config = dict(
    n_layer=8,
    init_std_qkv=0.0365,
    warmup_steps=0,
    train_tokens=119800000,
)
Each number is 128 + 24 x the weight over its row's rms, rounded and kept within 0 to 255. Layers, rows and columns count from 0. Numbers have three digits each. The size before them is the row's rms in percent of the matrix's.

# layer 4 attention query, 320x160, rms 0.162, rows 202-245, columns 0-159
099:142121138147124135185158108101113170135107158140096110132132138119134123105123130152118119154108106152129097129133099182095091113127090144162153164118113112125101167135119136151116155156116127094123128135138166095106122103145132127113124157151148125116137153106102079119099159113161127136118113112121117181108108133178098170112140135137104153188109063138145084111126162132086134158108081117141156118104141096114104076126135158097154157121083139137143144145134122122179104137142127
084:146105087082139148152093119124143131099126134074123084164121138135133140113118163093118145098154098142155125175118101145148106117092141144112145149169082142116139161163083132157131133126125105145142116137126152144166156102131121131129130148134144115125133127136111134115126138135128148122135187127173150155167126119149134117127174130098169157150122093112108160155136132161099183143141080102178134086113149150127130142154121161117165125108149142097134066141137178148117104126102099
111:153124123098151128093137130156154111093164128108153150140143129135105124106098151078153130088151111146136115164141082098166137147174150128121149100152119160122129129154144133122136069118120101162099101169111112131166091154113152168100139123123110128153154154135174121076125106137116150119166159158149123106145097073135132087078154096117179130155141123120107132152132160142137165111135113118123109138143137136117128169144125138119132129126158105113099105111136173079080141143149139
100:111117126135125105097117132161107092163137066177142139148143147105116123140094110150151128142149121091104149105136156113114147135172138111100134134078137115152141170074137131098134084116136107143108112161166101130154119109126138147141142109090097114135112114118110094119130149130097161137131083142101129061096142151140140093139114118185110146080100172114137135131146125140130102109152181143126145150144104134141130167159170089108104098152115139143118168097131100134120121110161133
101:195105148124149134094158135185140135131169102137159139115112161109135127112112123110146109125178137093117126159133108114150123168122128146128153110110121129114141112124103134145159108135145105167119132143138092136155130141083152144125191125102122099121116157133151154086138106127107146144173127148144132146132149075089153099080122141099172140129159153088137147154169162172122157086167129138103119107102092149133136154159147126119136085152124105109110117120136159094092156116140128
083:148118115124121125149105093119100124127133089159090127163131120127131092189096088117148122136142120071127093143108158114125147141121140117145159149111175094132119124129176103114127132129139145098118145114144159118109094072093107107127112133117138123125131123128123103101103123161080126112127034118126135093079134134127184135112152131120081144096150136119109122143101136111127110108136145130149123151127112120120127138149119122160093141098136126148148135144108054161191126113139158
095:144122132144114121124127150106089108140102148155104174145163132129087083158121116170127128162103125119113140109154137126134110128181160142159108153157170126145109137130175145088143119112135100109148122112112145148154127123131129105140077166119109142109172149130116127109125127176124108129110057123114084120116145176169092161105158118125085128106128156123087128117085123098110139144119152163127106139129118116145145101092129137142100135110131161124093140093126065098140129124181155
093:106164144133123145146132135107156139145114164129132119117134103140107122088152151119138106096093118166116117146127095162130129094127130120135078127121087131135075128130144173159125160133115122122139107081125127110138183181182139150142113111175129139178151113141126169127124118086169137137128162147137091171148110148121089166160089138136106185171134124135129117060129104135157108186138095124130113124122096147127140113097129152130136150123112135144156125130119133138156154158105118
085:145142120135133141113106138170150156108128138177168136133154135123104112099168186203130112116077147106116125108123115143115131097141153118155125159143095110110105154152101184110126148121150134131156129100110135124143142154091130144141117138197110122137154157115096139115089096091126133139126137153169120161141107140135101174154125142135114127119128136092134074084120129136163140150152121149134138123151134169150172150126168131129132163177141112136163106129100114168130090119152132
091:137134161121153152105123148129138118065065158125141144126093140122144131144143124133113105085162120128148123183111130135108127101122100129117139101119096124105135134129115144131128133120127104151111102100127129141119144087120145180165106134084169103132134099105168121110120152110144165093186132176113195128147121096137157107123144147155138125126164133133175142162139161116094106115143113052138135100149113096154116126135140167110120126152123141088137150133167142130154131121091094
098:108113141154136130115115109134144180117100179152128126119175118125093137107121138131104135133064151129111081089152100152111145143111133122101130131171136087157140136164174162100190172124094162111137122128142135126162128153124088155146063111140140162143112126133131099111140120091116118105115112130150130117164140126143095154167143152139083125155131099164125084101110097124162116128135152128110134132147120139120149095122147146158156176098089127118100114150110106167134131130154112
092:111112122108151146101075096167158138174115115096119156151140114121129139090146168104132091107107139187142164139146143138126103090088113096122110149103124124123104120137096167141097148145121127120146143146143142100129164171142063112133162121144138138141136105120113182190141142098130134143147123166150111129164123136133154098143157155127112117113101160140139109109121117104116093114067119141116081121168164123108138162094158127113143156133159136126113132147119150133127076135105144
087:123137144114142145121168116165184115117079179197139120144149110137097108104143125127141106117120104148101132111133129161101136113146162097130093139131130095138135143112160183122148143128140109115143124119127140139135153160145095152120154082130101178133180155134098074165108095077137130104113098121120145138164149079136144118107151126100094137125137125135136132141092113133119129166141109127112144092144106110158133150139145148113143136097127110150088076111107164115135068141140153
098:126109110090144166161104107137138127132094110108145126130065132121145107121112141103106107131123113133131127137103125139155085117113150124101131172125095127124133130164131124171109174129123091124145118171116134131120154111150157079166090120082138128164083081116118145105159136136120136133178101125161114120116139067144189074152122100129168125146118075136101146144132176072139108125122094121120145105105121124105135145130140159139124115106128144120155091128139120165121088147098143
093:113134121131158133118129094105146129135086144129150120166151132140122107148142149152127138102108105148118131116147127137121141069130122098143114179119143098135146135149143177100103120139158156120110133102136129113133127147149105110104138124145079116152107109153133111176111112110137088114089143097135078104119122138127131130191142133138072098145138183129112119122091090093118089123081113161145107108192174122133148093096150149167125174131157109151115100137126119149156074130112114
099:146133141122149128104142142121117178108154139104143100132128108108132143147127152140144126117142134093136117170121162113126130138140107132150148099134122127086149139159092127178120122119118098121099139104110132156086103165170097115124131114172174115119135192104158130133094120108136138121137145134128123134123170116087150108154066138116164101105170132108124109121137148161183111136090130136142137111123092147131192103156120152138182156133112062114161099111163151103131116106091127
097:137097131104119167123130125063091116119124153131108147173114152133150137100085102130139127081199151107169111116130137147137153140129085160116139097150121153119135112117168117117105081082107144111131118137188136139094104097066097127149136126139158133106153123072136146112116139146159150111141121117162140129142143152127158089112106107132172127110135151115126149147120112124099137090164156130101128163114157115100125104121132096123136126117143143112124186125125132084111162135096144
090:124146115119116115138127108106125116127152153154084146159092181111086126083151088108144082099157133130131116053094120136118140162120126122136134111142122140112129115122128071112117136141124120102163084108134092110113133096127143112129123138125178123092118090092098127116151099156168098147099122101143168127145121146158161098115096109177183144155127152132161139165086134140121115149087137103085099128093166116141116134118101108139116143130139144174129139139124129108112159127100120
081:131152125156126105108143117130142136097092176082155166119109164131140176099163136097126130084113132121120120089135100163123134140100098127146109104117130090108144092097104137160094131127128111137079096097109132137132105182113158153154118117108161137156120113098155122122160165138146163136153115134121121190126120125117123125163136103146151117157115071100171097081149134110106164101145096132138168121108127164133108141093107130123112139157104139130173122161170135097121139110119109
091:127114111122125126129114125124124131138144110140114089172153109117168128160136103126158179155168122125112126150065124149109083155152137096141117117104154154123156135135118127153061094133143107154120121136129166135105116147112119106137173130083120167121132143123107136139109127117114154119137085072104103142114145150110117105110154124135105107128102122121124165085164171142107170134129119136150136138124140136141089160201133150072129159113143193101153122141105109119144136149077123
097:133113134136110119155117144071086118198114147135109121136116101124130118147147136142141120140159186075135134118160149134122133135179148133148138115133117143183091169071136148091132115139129095107088139114178139129090115124150133129117120162130116153106148138111101134127101111139137124125074110178152098083088128134086142164117112115140082158089106149107130105139149138151143144171133100130116078147127101131112098116138122109155157103131154101139120118120152134116158131107148157
083:137139146128129118086115129165119164118119166133110099137156130126093092128118154127107100159133128157168148124128110133111161093103182105122133106141152091132115134146099149176096172151113105084134095137088096108155153136158110145119109094112100124139098103115118125142131136110108079154127097163140133163115108125138105085138118132147090139082121137133156126126153103088124094168121135090085104126149143078153185149130095149088108144173148148131118132115127111148145097163128130
086:116133152148141142120141175116144115116109084162129119130070103158127103116135117109122144140146144130107169163138142124135150171129157124065160119155172119097146124113095148143119083136109123128093108127105130115111116099104125137144102144119123111090138143112133102157123123114134150130088092155095131144119135139137159133132155159155151070086115175137122187163146155141149132127111153125151135150154118105145116175168154134100140097100165104095161126131132123075137070139097115
095:142157133095098155055130111151102093129157119100159137134145175149172169134108139132147138125148097135116123164092150152141102155131104120087143089150120130096154094144115112123159107124136098117133125118185132177157116133139152116154129078098150136149140133135174108165148166151112147115115124113110119112149137149107128121142148097124153121129154140132119158128160128136097149088164175124131153119113114187120157132142145079113132120120097131095098136134114120136100129151073086
091:092133138136133101131078138121095114113110077102125153161122117118175163150065109095142142100134120103142109190132134139133092112127155124088094152076141130099108137085140135106101136121137138106127130127142154111142140080158107155169126148083183129135155162121140090124134134123139177127164084098121094099101144160134151137131128107179114151117118133131120108142137137109150146097123126125142147155106135124073091139133104111142145117101094143145153121156151101156102149116145140
088:147114132092095133138182144122156129147157139110160125111120136106141149146125093123163145122127126105089106145111141151147101142132140169134104091132137105108131158145135106140153110088118095106085127108142117129126161135157138210131122092095120128123090118124078122107150100123090125160156160112097143119170176110146066167103127115141139127162088089163166143129158153115102163120146140091123141133132168120081128154138097105169094136127105117145140134123109117128150135102127129
092:142146135160156117115118159175149126126103106094140113126135147150036117100175137152106146123110143129130141114141119159128146157124162146157169128164138119124141124156189166128189121125133117121142108087131115099163119152117145152087098139151056109119135114144135097104144147062140100112138128131142150140140090096127125161141153152136086116107125157156109128114117134109128101139133127121124134121141124093104100097124157151135156164144134144098109109144090124151108124179123116
084:080152122136155101122098137159124140143081136149141125141111059100116114136118131098098113179105131143121143140114132154112152079116144114130120133097122099129126111125126139173147175156138122115148118132134119128094157129157114128163106147125133150110149123133129092130113178151096142147126152113150152134177105108173158123144149145133117156073117105121132142138148147110147120171083119115103105151165086049120165140096099152127108144136113151167091107161129150161091124154121119
080:128112107121128120124093165139146127111130080148142102136120123087116126128120085098126095127162104100138098109128156140120198094131110119118125183142159137146152116147115137105172107110094169138102138156133136129144112147162106099089091147102084106126095144121089095180090109150139126132102151103132137094124135144147106187153080113106141133122115130123124173076127141114152156106132188166164142112169146153122116073130155121108133151133121124125134129146126122128120137104129109
087:126133102132127119186147159111091118130110101140107111130110123150099124161123138113161139153138100089151163105159106117162121116162142154118128163151134138147098157099113131133125124153127145142099147186126123051138077081109135110144155154130121113115143133101133103134151178118130121108151124162162114097097116118122123092136134115158146100056100128115074160151145113113093124167161141118105132121135137117128103152135149137084115071161147118129151114081138113108124156118124147
084:145140112139088116153177129151138137087207106094110122129138133129130144158125093124163118129106139124089158130179121144087090162144092138108112102164128164136147124143136101110125078101083179178117122146100124174102100106072140117113155159118119094116101110090117137105132114125130126121108156119140132108113111153142138115129120140099176114138115112119158144115082145159131174124155146143168149136124151138162120148134094138131160139137092118115133133136141093139164157112125110
088:126104094113103102128066105100144080198119140108126142140158107107119151132154122132123152137099136105163095117107114154116146081106150094084134181114142148157098146105159149110141124127124148136157183166131112146140128091122103162130136133156107192137127144125123120117139132132106119156110148102150151125121144136127118127147137075093076169110102066135108113128123156123147103124138164152117111118104151160103123121152136125139136140083139121141072127142129141163117109142149153
087:139086103111120135138138129115076123136125130144109178076126125159130156149093099139106153138122129151117126146119152115134140142157120108129176111156122196135134164142163076116122127116127150132113140130129115139135101114092138102131152110116170165119100166144129150107111111147118100128119122167131133114076100103086158126142085087116174090158153120087114113143097099179125120140155143153151123129115087186135102131143123083125163109121128131158121085138132107123110138153177138
092:132129164086127154080145174099120154143143153114124139159137174128139134091128127153122112102179088126125131129118141110129110131097165142122120083112133133106149112139104143100105112140130161137125106113121084128151096124146142140109116140127150162083075104116091176157168105148136120144181120152106145126115143164162120107110126091179143089110130120126153088134140095130160149074116116113142085113080103129114142146095134108153118130142126119110080128110108124089127111096147169
104:157134122147142133189131136200139132082061133138094137076158111169076101115138161140116115178111176127093115106124086136126155136114158164138109119160127130141109156122157157150131126121111108158148130105131123111105161152091123116117161147125114126132161138135098134115083126136152091124109140181149139150120123106151127171123139139094115121126129104138138113108139105142127164151157097160148082124117102116156127113133137126127162150152144130125165109127124120144068119136089151
088:111123121112108107105120130139128170155107129149097149104138112127148097137090121104128147148096111117123091126151168123100150085119106102118104145132151159169143140139145159093135140197102122141121126131101131159105120127164119073153072127148150125140160156116132101168106172134153133139119114127164113103135205167130105138130107114104116147125126154155107119091098141096168107129130116161107130146161142151138146107110138166140112132140072157105121126102173080147146131120155098
092:143119100100149175096099128173128136135108110108114130091140136104125116140112163148117173140112094146174141126151136104138144094109160154075150131147137111096127142143137124110148151143106132143136187157099149125128147119121173134101150140094096111156119156153128110168120117139110121146110118118179146140184136097132110104167160119160116186128154148128091164153154100115102105170173159116115132130145095133138148160097158133121127145149132126116090120125078134151112122147130175
101:132113117158131122155114095120124112125123098135057122094106136150137080149136134115117128116142154140140145128138149115082142126141082119115148164151141147168123150111128089104096118174105139147127148139128158135085078098146113055108138193117131111098077128135095169097124163160128098128088107138139104120110145127141146114126116145116102150102115144100142109169116131149122124194107122147157129131133156130157115143114098144102165092144140109134131123125167117140177141090126138
098:147137097129119101089110140151101160138153104136122143142178151128154109130118086106126142133172109091120129149125127108157126143107119107109142132140151177126122137132174118113156120170135093145134137149133117109124105114129130123119127089091142125178099118128149134140133076120116106142130101091096128125143118121120133095126106112125144164107151123135111142134149154101152121060106196171120148173113183153121139114130131112140150115152107129110035148127082104143156110088113100
092:136138124134108123105170141134142160113139108110151119139141169099152156096153103166116095076074117147125140120103114119119092120119123118093152104101111094133128108134166160148153148089120122113146116143156123140153127151083168135167128103136131162150158135138142152150138145137122177108174135103106159185116116145138098092115127150107156148130150096173134102109149098108103094097137127110116145123129159178077166126121163136106099166175112131110102123094101149155141131129120110
090:152117180154121111079164148128119117177133128103159130132109159121125167120149098119142148139180154056077141155155176117090136137073119109135135104109133091111122075110099119119150118133132158112143073141109117098153084117147141176140137121137084145106132111138139119123118118128101143090146130141140146136164104140144145129141102134165135101127144145112126146179148116098130132117105137115126163133157109142072160147169169128141105156115099129097108137129103122137143133117120116
096:141166115147150144142153110089131079146152131132125118117103138123163153150146140105102086079131122144160160126125126128154102102139132117098123147125092128139134168069121146116126087124138152106109115122085144065132140117132131154136160161112095108121103166155125110117104117118133165122092157133090111121105147114153101148175070138149128135135099132101130151122134149134108115156100146107163111125110126124107100123152114058149126095133159092142154125130187170081119161116118109
088:117164134116133150122152158090152153109125165141098123126077163083150141158170153095137116102099128176110112159105143138163135156118115123142161112106111088113123133108139146137070146116109108111123115084132112121072147136091159141119109138110127159113153114098133162106133135127131169141154134115104133149145124116142097135130166158149082145134144140184154177116127121120097122153156108086091121124081113118117120181138093120149142152120145182134152117157101132116134122133134087
089:175122167131136084130117094134120142149117107099119135123135105113111119095146124095113150152113081130147122079147114163106109148094156172098121106128095147108148118133158171135172184141096102121103102165124120125156153146124136147156117152094129114141122136121122099153152132134150136108133101111121148115162093070122118108133105147138123121156172100136114131121167123148138126070087144121125110119088141141114104084192170145103140131111072151145095123103100132122146094118110137
# layer 4 attention key, 320x160, rms 0.157, rows 202-245, columns 0-159
080:118102120189132134163132150104114085121087106148131146145124069139130160166159113099145120132080142133134116108175139137107131107127133160131120117107100127164168131112121123148078169121124181113090112105154113154143127170122100142167105136139171161091142136151133124144135164128107133124117089124106151162095123152128151172136129132122102147067136108149127091146152173131148136113077160116134133118100155075115152099144112123121122113143118127128103155161116092136144160129146134
092:140089127154093093141122181128115121140134135110145120084129120128144103154141145157143106118088110130149134169107103150175130108136114166134116138083126087119070160111125120136121134123123128067092175119126112112109151120113115233100137139135142099141136118115107150168155104123131092142130152123160109151157102134109122107094123114154121115125112150141139142138169177120143084189105134132123130142117131093126149129111115138119107118105130141101116100114136100178147117163141141
099:110129138133077148130103139181075136134115135130133094104146104165143132146139119062131159110105131137142108153120111184157148120132142112118135145123113110120120129167110151095151116119157139111148115111164125146094167101144132177147116138150128133125116116124193124129138096139143137136139125130141155130145127108114109117156142134129124138172103109117073136154159118125109109201097108141132135112151106102080135173078123094116102146123112155105136148166076126154085087143119095
089:117141106092127073098130113116112124112151106123093109172139163170109162161077110093115145147133116084127100126134144113121146129146119137117117105114160135151183134113152118114129170120117144149103120146088128111128097137118145096185116123121088133152115144181140125105129164155085127180173124118134096108148130153137138178139164120121170123107144145113119148107110138145154155101136148132100138077139138138125118126097135133115169134158104119145091149161142146069135141143175110
077:162142126128118158109109118156113115145119159107145130168168105120143121150168114136124121086103154155115084108115136159118115145119136140082123122121093123112089074135143120096159060136118175147104095132134156131128124121116103156146129089166164110150094051132146162150101129117130114129089137149125158119110105124155120127143129076129141099151127111137156069159114121123115123180139127110140093111147135154130121142150148148144117138163130145121146127099091125109133116155181083
098:187137125156173110139173114065144114145148108160100137135120149173105172098133060153124141137152149141089132149171104081075134149125138129174122079109099147147154100107141110143109150170105105150153113095113108106113137151076144087150141145139145141126134132150123134143161133125151118125139143156131128142109120142126112136161122163122101152109089136131138103119098110140105124072126164164114127146172130144168112118135124109132168136121097121145151129113115102105128127113129112
093:153124143103137097110161124126099138122136094150099122110159130213124161138082081107101133183126131091126160100123133089087156113158198162163138118103138098142172109142103133128111127157104155161107123127131137149100123105113164086129131148132094098163113117119116112146137110109126089161128138116136156114147124096105131140131117142120132122125158145159129141126131118126138164106128124139137122161167102116168084164161113133159134172099085094149096112124127101117145108138146135
096:109102155156113147096108149148151104122141145104151138139140124124139120128141148152130119119121118127131105152127143099131117119106133114147133152132113106130108209140140087141121138130168121056135131105155131091137096133146136122119112161103122094119103140150112091097118121108066146111110156082197174121155125105167135072132137116137144160103111151142138102148163100113115084157144075083153161143133103136130109135128104135088102084123149105120145120106107168162137140144118151
106:140152120156096124107119175136093156141137185099159132098122126166156089169131125134173129108097135110144136135158155160120116150120136122123120133143131136129130137137148111098155104064117147138126172144161136100122092150173113179113109153142148105180144116133093147197174116100118132136098131064138117119128113108111123119126113113174143101119085146129131129130144113102131081170124146118137133173110116102108133133149095113114140124131173117100133096095126128161106148133138147
093:087111111131145157137081141081106103141117156107175105142111132108131105125164157150126089104133135163132129128143158165177085180140104165156130126125100069109124146121121137131153104121165094113123133139136106107133155119139090149108166139115136105129102138131121121088148109138106105147136140129150146159122086115109170106140117109117164137123092131099095128148124146117162169100148158134154125148148159096146161111135144126140163075106122146108164082101104155093153172122152124
089:152158151142117142160153129137133149137088089129148126112177129140168096150106169125138098140133140178152143144138138170136121111104146111184103090118184105098130144142112123134140138082106120103129132094181141143135108094100142122136125131138162143146140163106103141105090156152153147118141112120117115144124111120121124123101097129191160127130152126137089173153118133129136111125113114082096149136130119075109103118119089162115075159143120093139119145094146146129123113109069095
092:098138119105101138133152195161115181169116182117151144062159126093139128098168125144138142120111078128133108120125102166138125089147123121108148128140109149112109116123133136120149125099154176138114103157131130081132084120149157146112097107067100160138115143131123116124146119099104149109140148140139118118104133098145118068131125154130142123111143138139120131147182137128158102156121126083134159110100132139131156116125090094100120109152148125063149128100127150122159150125118092
113:174121149128071087109116126115108136139103134146157152089167152134103120147100133160141158121102142141121116119128096104196103138155125134146146145131133116100122169152142123113107121132140134113104134060128092132108088142137094129119101183091141121129122109146172124165130143087121134110137113115174107148170133135140123137124122141118094111081119141184135102140115109155158076172141114132093145116108119144105118124110073103101098134135158184089100117127128143128132144137122118
104:158075159122146142126139162091117160171105156177141150098154100091093138168149106150147142118111138144128154156130102163135140103077089164144147103145106120112127109118104106126133125147142158153128134104136106100114136130114107173151107139143118093125087080107114135141135096108117106142168096119104144128130125151069184132104138131183106106108144135164150099128109105130135104153093155079156106128115130141171113096154138143116161093140124145098112117115134098130126148121121150
096:105113133149092109169127179114107175173065150173110182077169122112128121132189140188127120130122127127127176154086117150142089103155135122139126128175111123148162172126119129157126139132162106145157120168143103112154138174154108135106116126099165164106129151119127135144114105116118151114131158132117136162120107086096154133113078116135135135141102141128144147090154137148151122116171133079115164145111144134104145121140128134118125134123155158129116134111126114138129144115146148
079:096143122115089101121157145147121094143069139131122111145116121115159147153153100146098152114168153174132139142146120126135134131143121116169124135139091121094129143147112089078146115152114135117107146176132088141147080123108126123110140089098113153120126091144138097149121158134106135107118149144089131125143124156073100137123155102128126070137128094122145141149118122120116103125136158206111118123046096152128141087131104148135148146122121159130129166159077114111117109138153117
099:095118079122190149145174167137143109136146126117094157188137162134133134101156135079140103131139117134120080124107160123118148116119119128119091140098156122136093125128099105147148145144142158114130095159094149133145141111094167114137133092093126135136147181102131154135110145115131089130151180125124097148105104153147146132148146169112111175147174129145137159114141162133126145117142150130123115119146164176145111105150124114155166095105109146156135126147101175095118109124161098
090:103124155154170135143135148139124141107175108124115145116103079169111180111169138123157136104130119169120083173132130132105132172121154134131130155129120140146110105142147159169119126130080163165127131084134148161146146135146097152133144119130145130097125138102115165159151110088205117072122114137170126131130102116136124115147120170110115112173124124097127101084143127165133118125092146176131112127158141143138107163119108087104137122160160136116148107143139125128124114117075118
100:115133155112126153122124088151144140134094081181099087167142136122102123148101117108086127132111140138115115090118123130072078111124122183111147178145118142149119152172160111139139093113121138139140125149120110134116153111112078125111133132128136111144139144111179136140098121163106130133117164117145114120122157110140128138108138087106099123149154099116147125183059113125105113125080111113098113121129171102123176103160158158138110150123144131173108113118160133108149102113120085
092:179151098150139128086148122153177089112160098117122149131100134140143216143093143150138157125120135170116148155165122130156152143138115180118086118132103116153114113116142150125105129145131141145129135102117134118125114126130124095176118106128103125140129174166121159117166149159132124100144109133106135147114141138147068146169130152100105153112127143113176119111128103134137178143184119185130110088126124130113151101135099137146152116155122144144143114118155113103113079140156153
093:093093108127156107136109116135134143126117181083118162100153116145133091140110107121135117121077136107126107129103125159128099136125082117133132127125131142156082147146112105086084122167122176161133102140121146118134109129155119140106128148139141086127140103134109143112172106109070091155128093101109157101127104133101147137135131108145166150151132153131141126137137111115132134227123103116176145105092116119151097140116097104126112113131158130115136136089105087077142114157157143
101:152096125139120130151101180119104170151103157158140162056144108098143147168135110147131148108115101151095122150114126123110135134139115171134158111115086105096105131131123130074133120134125104117130129124136135119169108098133166146098143150119096094097115101172077124145160059132114125119140117129154107124122102120093141109121142112123133149141103111132120096170136101166170103143117109081126138133121086104172094095076148132165133094091144149126126151116110125133144121143123151
101:112131147102146162122141105092108125102097137098117142135125133079134146130119124131125111133142145128119153137133175128115078126143136126129125129134084122121165089081128144111148108099114131130086175125138112141129119104111155155154122099123107110136138144140159152082116139107134146120162137101081135129151160141104093143114099151102072143085140075090121120131098120174128102101162096135109117149135102091090143078105067123154136126117114079145139133157131159084135172135123081
095:110161096115161160112131120120154111089125072129132145160100168166107167137088091095136139163127124113135109110173168143141144158091161191155087097139137124164143102168150127141158136157159178113120094125132133133151137152159096147165111144142111093156128165104142130132116145145164122146160088110140128141161142137131099162134109130089109158106194120132123130135145123104154134146111117108134127141162152139133109123134116124151125124138106157132160127119112163066129117128121136
098:137155125115157104093147087114158103147155100080102096164121116141148114147125120134127132162124148116117126142106140168136162120137129165108119105092176145195084092128132154095116130112115135128066146085093155098116116115088098171131118099148124102181105154114117161133120109124155111113137145124124125100130115166137100117134140162180119115161124106122161113092117125149099099117142134119133117145166144111131152125152128149121112146122161138207112122105142128098142113112155100
091:123136116178137157130089088150137110102126117139155154120106123086083117099111156124084104099143139161132075136106127135150103125091076112160118098125141131116129167157143147092122164165115146142130110115117137072145150148144114110164142135152178143110142100134159142092099131130141138148106115160131139087097107120166134147141086145150149145111128135115176117098090103126093164101090124125171102117146143098132128144123137144106062117160122123164134141122106149122131110117168136
088:170118129132109116143093143112143164143122158192144173105139146057105131127102146146115094127133151142138121117117119129133166143122099147157117141132106095125140138111163157123147120176163103110054134151151131131153188113136109155146099120067091104152131108104153102113131123146081144096120103127128147133125125128136171112143117113128109109138107088167114086118141150139170133153095108114105112168120119118154133097127132147120120151126106115106140095104098095151155155101125105
086:129088151083115094098089097137134141149082143109133103097140149132147083166098130135148159093136122146148157145128149141145110107131103135096158156124127116124075178111136120077090099149111136140113143125098147142128122094104099185119132152142139125140130103178147122127138117108108146130127063129093142122112150125080129123157139092145141078088135116095128104135120132121169139122107161126141107139097118118181134098105149115170147145144128154101124098157123082138162124126103143
106:122128111135117113111104126153118123152164106107116123136160108198162094181101132115133164128157087132144175162143115098187128104137144163156105118143158149125162152138128114120111142144123087132141166168144122101144101131116109113125107141158129178111159167118128141142157142121160126113106128128140096131167109147150085133112157163104127113086104142123142119107172144141131133086112161157108164096134118157095123136128121090140120140150170139103089111133152133162073125144123164
095:148120117109139119085116166131108118136147145119142109146115137119153140138085088127163130138140164092132157121134144078086134139102119132147196122115133139122139122168116131148144117106124115138128122138098107180142139128129119133200100184167086079140122117101086093091158104164075127124169096127123139119154111117117135123138164139113114106173090137133080144122148086103164135135118122091106128129131104128109162119129179143129113163104121147149122131111114113127077127144104140
101:136151115136154169139148140108150101081142118130114114134123092104169178093133125130119131133176151116140119103122133152121131131166139134116164077153127149133125132117155149144179139089094151124168101129155132119136140117132181079159135120143157132132141176151153103119107146180172125145132126154156105161152118187150111167131114147099115147132134140130122168085103135141092142127144119155076140108161144114100142105118124121133119134151096110168171155130129150124115085119077110
095:069086152108112135139175131135120127124132161159137158076154126144133112115084178117124107145128094132129132112083117189110126146113127109162133101106126094117121131120109140107078125169164124138128101109134146108155127154127141143056118130161142156111137123153161140150159138125117125117146159119097081107146124118149138112101131132178166141141133174167136117115125134155148135153114083103139117099112129106141138101125098126098121123162151136090084157103123091114127167113175132
091:105148160090144149124185125100124118121168088147117137189078119143117114130136166084153106133156192087134128093143124123102129122133119109102106130140154155143156095112122095130072130115158107097150121085165157134081109147146160088110187121112083135124093170125112099130147145119122131135157127124105107106120141137156121125113144130133151130132156143120143166150103129153133168148156165114135175109126148126128100152151086125108125131119149090107117118130091146138142141128145122
089:160111119119126113152101134123132108139166169075139145123114121123124166172114105139105144131110106117117123086133151115151164144104128093146118142096114121160126128179129140115162153139113166101135132165107117150144140080122140080126139149150114082144139071145139107169104142124154103139117124098154093125139143129095126115130109148129144115141162152133152202126137115120052104137135117149125121121146147113112126115156099126101097158080164140166119145095162123136155131081083112
100:144099132130082147157151123082141131191107169128156128113142116110128140141172116187158121108089131110104108119104148135123105130132095116097168140119132145141113155127148110091161118132160097140088167143123126115117121125109119114125141111145118167138097104158152110123105140118155131099103095114130109098078091128107136104125133140153131123097118121172159094157133124144087106141071134119114141147154146093159121089114108139137126105111155101165141169155142148150172136095186099
102:079118142123124123124130128111118077108100112066116116142146110185149116157149121108122137095148158152098155156075119142134091097134128126130106131124142124150097111131120130110147090097153130120152113147108139111121045084091113166097113116141123110134136169152113144104142116103139127134074177126145143107145107134101098136127138150131122089125168100140152111171144152129116148102160094101110136111104129150111101125179111141126116132143125126165108109131156121114145125121199093
090:137148106047176108162119140124133116127120075147133123108154171128154102145118134105151137113168109101158170102114156130163158097113153141130117128121132132124101122116158068119105133116142114100119105104137082156114170114128109156119148147153153124103114103113137138127087107116130141136117118141115121128112153094067153087120111098095111147090123141106111131167140086127132152071114152063135108144140127148114157105117180143138132107122100154137121136134098123092152128127124166
104:100144168098140140131117133141108075099140104118115132140142149100134094145169099125132136153160143141126107112119095163158128114127191157106144093139153139104095113106165126167119132067129158115133116149127119142097109120119154158103104092122156182125099169126128095113124162130133128104088148088148092097094141104131088101091127110097109118129123083116099146153158142134133157096148149175119105173098110152088128122152142136162096117100118113116145100104103127108125134132134149
103:095085113106168140135129118089149119115101144106164179144076143133124100132118161069139139123165192121126118149129159134121094120166165151140133110093123155146121139094138164096113133143159138144096124130097133143200144165114149147124120146103133118135130130118137111154118162158112107139144185133135131130132103130102097147148107121128107140157108132111096103082100138144169152136148080135138120138168108131140141104125119160142139096143159148179126134130097118091126107174131102
097:146155119145147105091077160130170149119161183089106138123169158119120130087109117148130093163085102107080076093149095122125135139134113131129100128133125109121166144129109114141141170153103114126122087145127139099127123169116138170138120121136124099168158100127108124185123134126123115121149113111116122100191120146136172135104149094137182091167156105139126130137125145074146156148081151116094123110118132108125142126134101164138150103136135119153134108145156148139130116154131103
098:119122108139158123123110132132156132106135112092081104156137154139135147118096130126129104158098096107202134124124127108144143107166164121165125136125131122108140127115122162132111111113116116153156125144138120148134187152101127178116176111163171109121122130117114171114104066095106101136092110112107151107128101100105131149115161130110138152114149094122130139093109166148157165117165145118114146138141123160122138111091145084136130178133110109148167122087152085087138139174124090
103:088118176110101075112122158129112121141119131099145113156131113098143154082112138103101145106107100113113123117158099110157123153164103147082111115123132130093141108106109134132097159097136110115110152150165116129180120140156094180130145110138159162117162132112102113142161090129104106173188129138119113138118082154139147122134111117124134137130133162119113152135109086119128131101126088138114125130147114082112095185110155092083130127133127163088105103105128108165111088127129158
104:121111155152164127168151107145135119071087120100125175107130096089079083094163145127118104149134167154088124107112092149114100142165133103134121170118100109113159138129153126138167103164104121115102118092162100106115177111109136138127143161161135113103136125129135142135126124082150155128123109109103210125137120144120104118129092121114130155117122089119125109162098109180134119143138110093139142119137133075154127177129113142135123140160124107140127146162146116159156121134140124
091:108155102104135113138133148148145153100120110160133081140121118176128172120146109108138130150137108095145147133112133156119142140128101137127107115110164101147101128107116124164095126125110115127120108134151098156108139122181099093085103104128162131125156149098136167141112113143126120154126178144102136173128116145134140112074148117090139081111147147131082130138101143118117153131119117140108125139195167099068150129097098093145122124110189131088129133152164101097129073160137145